config.yaml
num_hidden_layers: 17
num_attention_heads: 3
vocab_size: 1024
hidden_act: "squared_relu"
positions: "learned+rope"
rope_fraction: 1.0
tie_word_embeddings: false
init_std_o: 0.00888
init_std_up: 0.0366
optimizer: "muon_variant"
learning_rate: 0.0164
warmup_steps: 0
schedule: "wsd"
Each number is 128 + 32 x the weight over its row's rms, rounded and kept within 0 to 255. Layers, rows and columns count from 0. The size above them is the row's rms in percent of the matrix's.

# layer 2 attention query, 96x192, rms 0.13, rows 0-24, columns 0-63
size [ 96  85  85  91  88  90  76  86  93  90  96  91  88  96  99 114 111 116  93  93 100 115 112 117 125]
[[ 83 165 200 109 119 153 135  91 133 157 138 115 166 138 192 142 149 144 136 110  89 141 141 155  72 126 142 195 124 118 100 122 157 164 118 106 120 132 133  79  72 134 156  83 123 140  81  69 138 168 125 168 133 159 138 109 182  88 129 131 158  86 143 139]
 [145  72  59 138 155  86 107  98 133 153 112 135 133 161 111 100  79  60 119 138 144 157 133  89  85  70 129  81  89 178  65 165 100  90 138 165  82  94 159 145 142 110 129 143  64 167 138 140  78 116 146 163  87 103 152 129 115 150 163 136  87 161 111 104]
 [143 103 143  76 142 147  80 186 118  79 126 124 124 122 122 165 178 140 114 110  89 156  70 100  68  79  97 185 123 100 106  90 130 156 146  92  98 127 220 111 139 118  95 133 118 133  87 100 185 123  63 145 166 133 180 143 154 115 125 144  98 113 113  88]
 [111 138  70 149  86 142 133 106 104 106 138 116 138  75 136  97  71  83 123 160 149 137 143 132  94 152  89 114 123 171 185 165  89  68 140 140 106  75 167 177 105 130 191 177 112 122 180 197 139 149 177 159  95 111 160  75  82 125 127 138  82 137 128 146]
 [108 118 151 124 111  85  85 111 103 161 156 124 215  72 170 162 168 105 160 180  80 132 127 163 124 168  80 155 142 125 109 121 152  93  72 147 123 117 141 125 127 130  78 132  90 107 102 111 167  93  88 136 112 108 107 145 128  99 123  87 182 120 131 153]
 [140 115 118 173 138 179  83  64  81  85 117 126 147 124 156 118 107 166 144 169 178 125 112 153  71 128 130 169 109 135 144 130 121 182 157  82 177 153 124 140 142 187 144 114 107  98 115 113  40 161  84 145  99 134 130 104 180 113 138 110 120 102 166 132]
 [164 104  35 125 167 114 150 123 145 150  99 114 105 156 128 138 133  86 199 167 137 121 161  97 132 110 138  52 121 125 192  90 138  90  88 109 135 103  84  97  70 136 183 198 120 113 174 144  81 166 162 165 116 159  92 146  94 168 119 187 127 171 131 126]
 [ 98 105 168 131 129 111 152 143 137 113 164  96 191 133 151 212 164 169  80 126 105 103 140 147 147 135 149 101 107 115 107 129 171 165 109  87 116 152  78 122 102 141  96 116  92 180 115 126 139 142 142  78 133 165 166 117 126 116  65 146 171 136 158 142]
 [147  87 128 126 125  79 144 122 120 109  81 136 131 145 150 149 119 125 102 116 109  99 173 124 126 111 118  97 103 175  83 116 179 137 217 162 110 118 124 104 148 140  82 152  83 147 180 189 113 104 122 106 155 139 180 117 109 109 105 130 102 135 135 115]
 [103 149 137 177 180 152 140 164  96  77  99  98 106  91 180 139 114 118 101 131 202 188 111 146  91 108 133 167 116 100 131  88 164 168 181 196 111  70 117 100 159 135 158 178 132 115 135 138 148 134  70  58 151 130 112 133 157 142 103 133 115 106  93  95]
 [140 153 121 154 164  97 169 120 154 196  68 164 121 160  73 163 115 134 109  72 122 133 144 166  69 185 152 174 106 115 117 177  83 129 122  79 111 158 130  99 115  91 161  51 161 121 115 159 132 111 137 101 109 145  71 116  79 200 107 112 149 153 145 123]
 [159 145  87 186  98 134 111 163 166  67  96 110 138 140 155 120  33  96  90 124 114 104  96 106 119  95 174 109 104 113 121 150  86 152 147 166 110 149 138 137 116 109 132 119 133 141 130 161 135  91 148  95 172 139 122 103 144 113 142 112  72  69 175 138]
 [139  86 119 147  22 163  82 125 168 145 149 127 117 100 152 144 105 157  97 118  76 131 112 188  76 172 172 195 138 117  67 155 123  98 138 140 199 166 133  84  92 135 132 156 113 106 126 150  91 139 118 135 169 141 137 100 140 149 164 116 116 157 132 126]
 [200 110  90 116  71  86  63 171 122  90 154 159 153 115 103  90  89 102 192 120 143 115 155 146 118 148 175 122  45 133 145 164 130 167 132 128  93 133 162 131 137 182  97 130 144 129 119 164  79 145 180 116 110 144 102  75 127 136 176 114  85 121 131 120]
 [112 113 104 103  99 122 144 174 132  99 173 119 131 133 200 109 147  78 168  85 109  70 134 103 150 142 111 124 155 144 155  99 160 155 120 126 141 144 120  85 104 109  67 129 119 123 173 151 179 166 149  70 116 129 153 112 173 149 161 131  77  86 123 115]
 [ 84  90  85 117 197 147 187  79 116 136 123 107  64 168 155 138 171 144 150 124 175 121 164 152 166 164 123 116 146 149 176  47 122 118 153 135  92  76 138 159 119 102 169 168 135 137 157 141 137 188 128  95 130 102 114 109 102 116  76 190 174 173  98 121]
 [164 149 164 142  27 141 186 129 161 142 124 162 134 103 159 135 159 218 153 157 131  95 128 119 124 129 122 112 138 107 171 147 119  92 210 156 169 101 118 165 125 132  72  59 135  69 165 124 143  79 114 164 184 188 143 128 133 151 168 150 114 122 178 125]
 [192  99 117 119 153  69  70  89 101 159  68 124 116 136 138 102 153 178 147 172 132  71 150 174  94 127 149 160  97 122 125 155 100 152 120 178 142  82  60 130 165 126 131 107  83 120  98 186  93 133 119 121  96 109 126 104 117 187 156 129 101 143 140 145]
 [190 131  95  74 139 145 145 154 118 104 144 183 115 119 162 179 161 126 187 132 109  76 133 152 142  81 131  72  62 162 176  76 166 131 118 142 153 107 147 114  90 154 190 147 155 163 133 155 104 159 158 143  90 107 154 114 110 200 146 144 148 137 128 123]
 [118 130 120 131 191 162 110  52 140  80  87 116 152 160 197  83 143 120 185 151 128 131 140 106 164 105 159 158 133  78 166 105 108 116 137 139 122  62 118 143 145 152 146 139 149 155 164 139  69 162 127 158 152 147 157 117 158 145 118 160 134 120 141 144]
 [108 159 118 187 123 145 141  87  84 107  87  93 165 171 147  83 130 116 130 204 119 107 169  88 177 136 151 106 135 140 193  83 134 131 119 130 160 154 179 102 135 116 100 138 156 113 138  84 136 121  98 158 132 145 103 103 147  71 107 127 145  89 126 112]
 [186 125 155 106 125  94 171 176 120 121 135 184 133 144  91  97 127 127 106 137 131 151 144  90  64 168 164 136  80 158 100 158 169  92 104 161 149 162 127 122 159 176  62 154 126 152 118 143 112  69 122 136 112 141 131 163 174 143 125 216 117 148 138 146]
 [101  99 105 181 118  99 148 154 124 116 120 121 120 203 196 140  68 150 100 169 103 176  99  98 153  73 189 126 113 163 111 122 125 117 115  92 118 167 101 136 151 152 120 178  99 162 143 172 137 127 107 112  99 165 122 122 183  85 162  95 151  86 147  98]
 [134 120 159 133 114 120 128 113  77 131 138  92 137 145  95 137 142 118  87  98 122 127 121 125 210 103 128 137 114 128  84 135 118 146 115  60  98 148  83 131 109 139 136 137 142  92  95  65  93 183 186 178 112  58 134 134  88 130  96 135 179 108 146  91]
 [121  75 117 116 112 176 100 123 117 197 132  89 186 159 207 130  99  89 131 133 153 103 130 132 155  67  82 117 117 148 116  90 125 160 180 174  87 107 101  98  75 107 144 177 104 104 114 109 151 144 132 102 127 140  98 125 106 102 118 116 179 154  92 134]]
# layer 2 attention key, 96x192, rms 0.127, rows 0-23, columns 0-63
size [106  94  86 100 116  94  78  93  99 104  92 106  99 101  96  94 105 105 104  99  98 102 101 105]
[[129 148 178 117 135 113  63  91  90 159  97 160  93  80 170 114 112 119  95 122 146 122  91 108 177  88 147 164 109  72  89 145  95 157 142 135 126 160 192 152 161 132 140  95 109 176 130 111 101 172 130 120 174  99 135  73 119 159  91 144  53 152 129 172]
 [152 197 149 147 124  67 149 114 111 141 113  75 109  78 156 139  74  94  85 157 176  81 139 145 104 121 148  83 223  84 169 134 110 190 128 154 121 142 130  94 172 164 200 123  69  91  79 128 140 137 138 121 151 145  65  97 167 171 130 158 153  78  99 123]
 [138 111 136 207 148 133 122 191 150 142 181 103 149 154 190 118  85 119 131 111 211 121  82 140 113 195 145 109 112 130 186 156 138 187 157 113 174 133  98  98 168 103 179 144 126 169 107  98  96 114 132 160 102 134 124 113 120 162 105 142 144 168 122 137]
 [140 152  79 120 147  95  93 142 168  99 181  69 112 131 102 114 146 134 150 104 128 190 133 128 120 109 129  98 124 101  97 149 184 178  69 101 135 127 154 103 100  83 123  99 146  67 130  90 191 109 138 114  90 149 108 181 124 110 164 106 141 156  81  73]
 [119 134 131 120 124 122  66 177 128  64 124 116 164  84 101 137 182 124 147 159  73 167 109 152 108  85 186  79 124 204 102 146  95 163  91 141 114 147 170 126 130 147 191 134  81 142 200 135 132  77  88  60 123 106 126 117 119 135  97 116 121 121 169 110]
 [ 29 151 137 125  87 143 135 114 158 173 107 165 107 148  70 127 177 117 125 125 120  75  89 114 172 140 122  99 107 150  85 128  83 170 180 147 136 124 168 154 205 111  69 111  86 170 121 149  83 149 125 158 101 129 188 105 147 104 108 177 119  51  69 155]
 [ 93 154 105 136 123 103 186 123 162 125  76 149 170 105 120  87 117 137 142 114 149 118 119 102 116  93  73  75 208 108 142  82 113 127 123 132 128 115 135 112  87 157 109 153 116 123 124  94 126  78 128 134 192 114 130  89 165  98 149  94 139 154 113 117]
 [134 180 212  74 118 138 163 120 155 198  93 152 168 119 146 166 108  87 163 121 136 156 131  89 147 145  76 120 125 116  97 151 164 140 178 128 133 132 156 134 150 180 155  90 164 105  93 167  72 122 165 144 145  93 137  81 159 171  93 153 101 136 149 112]
 [128 103 129 174 145 118 157  85 143  99 110 143 146 167 122 113 147 188 175  79  98  86 136 167  98  93 122  70 145 141 151 142 106 121  60 116  99  76 180 165 139 171 126 122 151 107 159 131 150 111 195  86 165  93  88 136 122 114 156 134 137 186 170 179]
 [173  75 247 161 126 131 134  85 115 193 120 149 128 128 162 133 120 115  81  98 168 115 136 150 121  96 116 180 140 125 140 149  65 132 173 128 119 107 177 128 168 120 137 134  57 120  84  83  65 110 119 142 140  88 138 116 105 134 108 167 153 126 100 133]
 [131 122 124 115  79  65 126 139 147 102 111  81 150 148 158  80 137 160  91  92 113 124 120 125 158 155  96 138 166 128 172 132 120 144  55 140 111  73 140 162 153 194  85 132 126  93  78 131 151 151 134  68 175 129 204 132  65  75 102 152 156 155  93 188]
 [140 112  67 132 129 121  77  84 127 143 171 130 107 104 129 148 203 115 109 132  67 145 142  87 180 123 164 128 180  91 129 131 148 138  98 135 146 111 112 125 120 116  37 156 186  91 162  83 196 180 134  34 115 153 129 161  86  99 127 102 110 188 119 131]
 [122 150 158 170 194 138  91  84 118 144 143 132 134 166 125 124 113 118  50 164 136 128 120 141  75 106 126 124 167 116  89  87 105 142 124 113 140 200 181 112 206 171 154 138  89 104 151  89  88 135 107  63  96 165  96 176 142  93  95 144 166 103 147 131]
 [142 144 138 158 167 138 104 126 110 111 148  95 118 183 160  79 118 100 145 139  91  62 182 186 159 131 129 136 136 165 119 112 125 132 157 214 143 145 118 139 105 154  99 151 129 100 156 151 166 145 137  94 102 149  93 116 152  69 131 133 113 175 137 115]
 [112  87 135 128 172 119 140  97 103 131 122 101 142 107 168  76  98 128  98 123 129 174 134 152 114 116 166 131 108 182 139 103  88 101 112 147 115 142 133 168 117  61  79 149  62 129 153 133 128  62 104 124 104 154 131 114 108  99 160 186 106 131  67 100]
 [ 97 198 173 105 129 163  69 146 166 152 123 150 102 177 155 173 112 118  87 107 162  98 124 100 193 124  58 155 174 112 125  86  83 173 103 164 135 171 147 157 109 173 110 143 113 100 144 141 159 153 105 151 127 110 175 135 138 125 109 126 115 167 160 139]
 [102  73 206 132 100 166 142 154  76 112 108 128 106  98 112 141 137 123 160  82 148 165  50 118 126  95 148 172  87 164 183 125 153 109 114 145  97 135 118 128 141  98 115 148 104 134  80 151 105 151 110 120 119 152 129 151  85 157 178 173 168 102 137 102]
 [ 86 126 141 149 145 132 112 177 150 134 123 193  97 165 131 116  91 161 225 132 116  83 118 115 166 154  40  85 152 134 134 102 129 152 161 111 136 101 188 146 156 152 121 104 190 176 148 179 132 112 151 112 167 118 123 101 128 106 150 165 139 143  80 154]
 [ 68 105  75 121 140  61  50 160  99 166 108 132 133 140 184 137 118 182 127 199 141  68 112  68  87 119  46 131 145 169  86 116 152 101 154  66 125  88 162 192  86 149 105 117 124 129  86 158 161 140 137 123 136 142 102 128  98 104  94 137 114 145 124 186]
 [173 166 141 153 149 117 150  87 146 151 175 183 108 121  89 147  62 108 121 106 120 103 135 124 183 186 124 128  90 156 123 148 115  77 156  83 123  78  83 111 131 108  98  59 142 101 155 169 146 123 127 106 121  72 147 158 130 147 100 108 108 106 145 149]
 [144  48 168 123 141 119 143 140  81 144 168  96  98 137 139 119 181  94 169 103 148 178 139  71 122 114 128 111 151 119  97 143 166 196 172 176  98 151 178 123 128 124 173 166 125 165  81 161 118 137  98 120  68 140  73 125  76 104 130 181 137 133 122 148]
 [200  90 119 170 116 165 167  87 120 106 148 156 117 122 156 157 141  99 142  75 120 122 169 215 111 105 181 120 141 121 143 112 112  77 119 130 109  92  94 171  66 108 137  60  90 147 111 128 163 120 114 110 144 111 143 124 100 133 108 130 103 176 158 148]
 [160 112 146 120 117 136 156  66 107  73 142  95 101 128 127 150 145 135 154 127 150  62 110 113 150 152  96 118 155 152 140 133  78 124  78 181 119 155 164 103 114  69 189 152 161  90 111 170  62 123 163 147  90  77 115  91  79 156 113 123 145 136 121  99]
 [105  86 121 120 116 138 106 154  94 158 131 137 203 120 149 129 147 134  82 135  78  89 106 108 114  93  90 143 119  77 126 189  98 145  59 178 126 196 117 120 115 147 105  94 189 104 100  69 100 160 189 137 189 119 136 127 183 130 134  55 139  82 177 115]]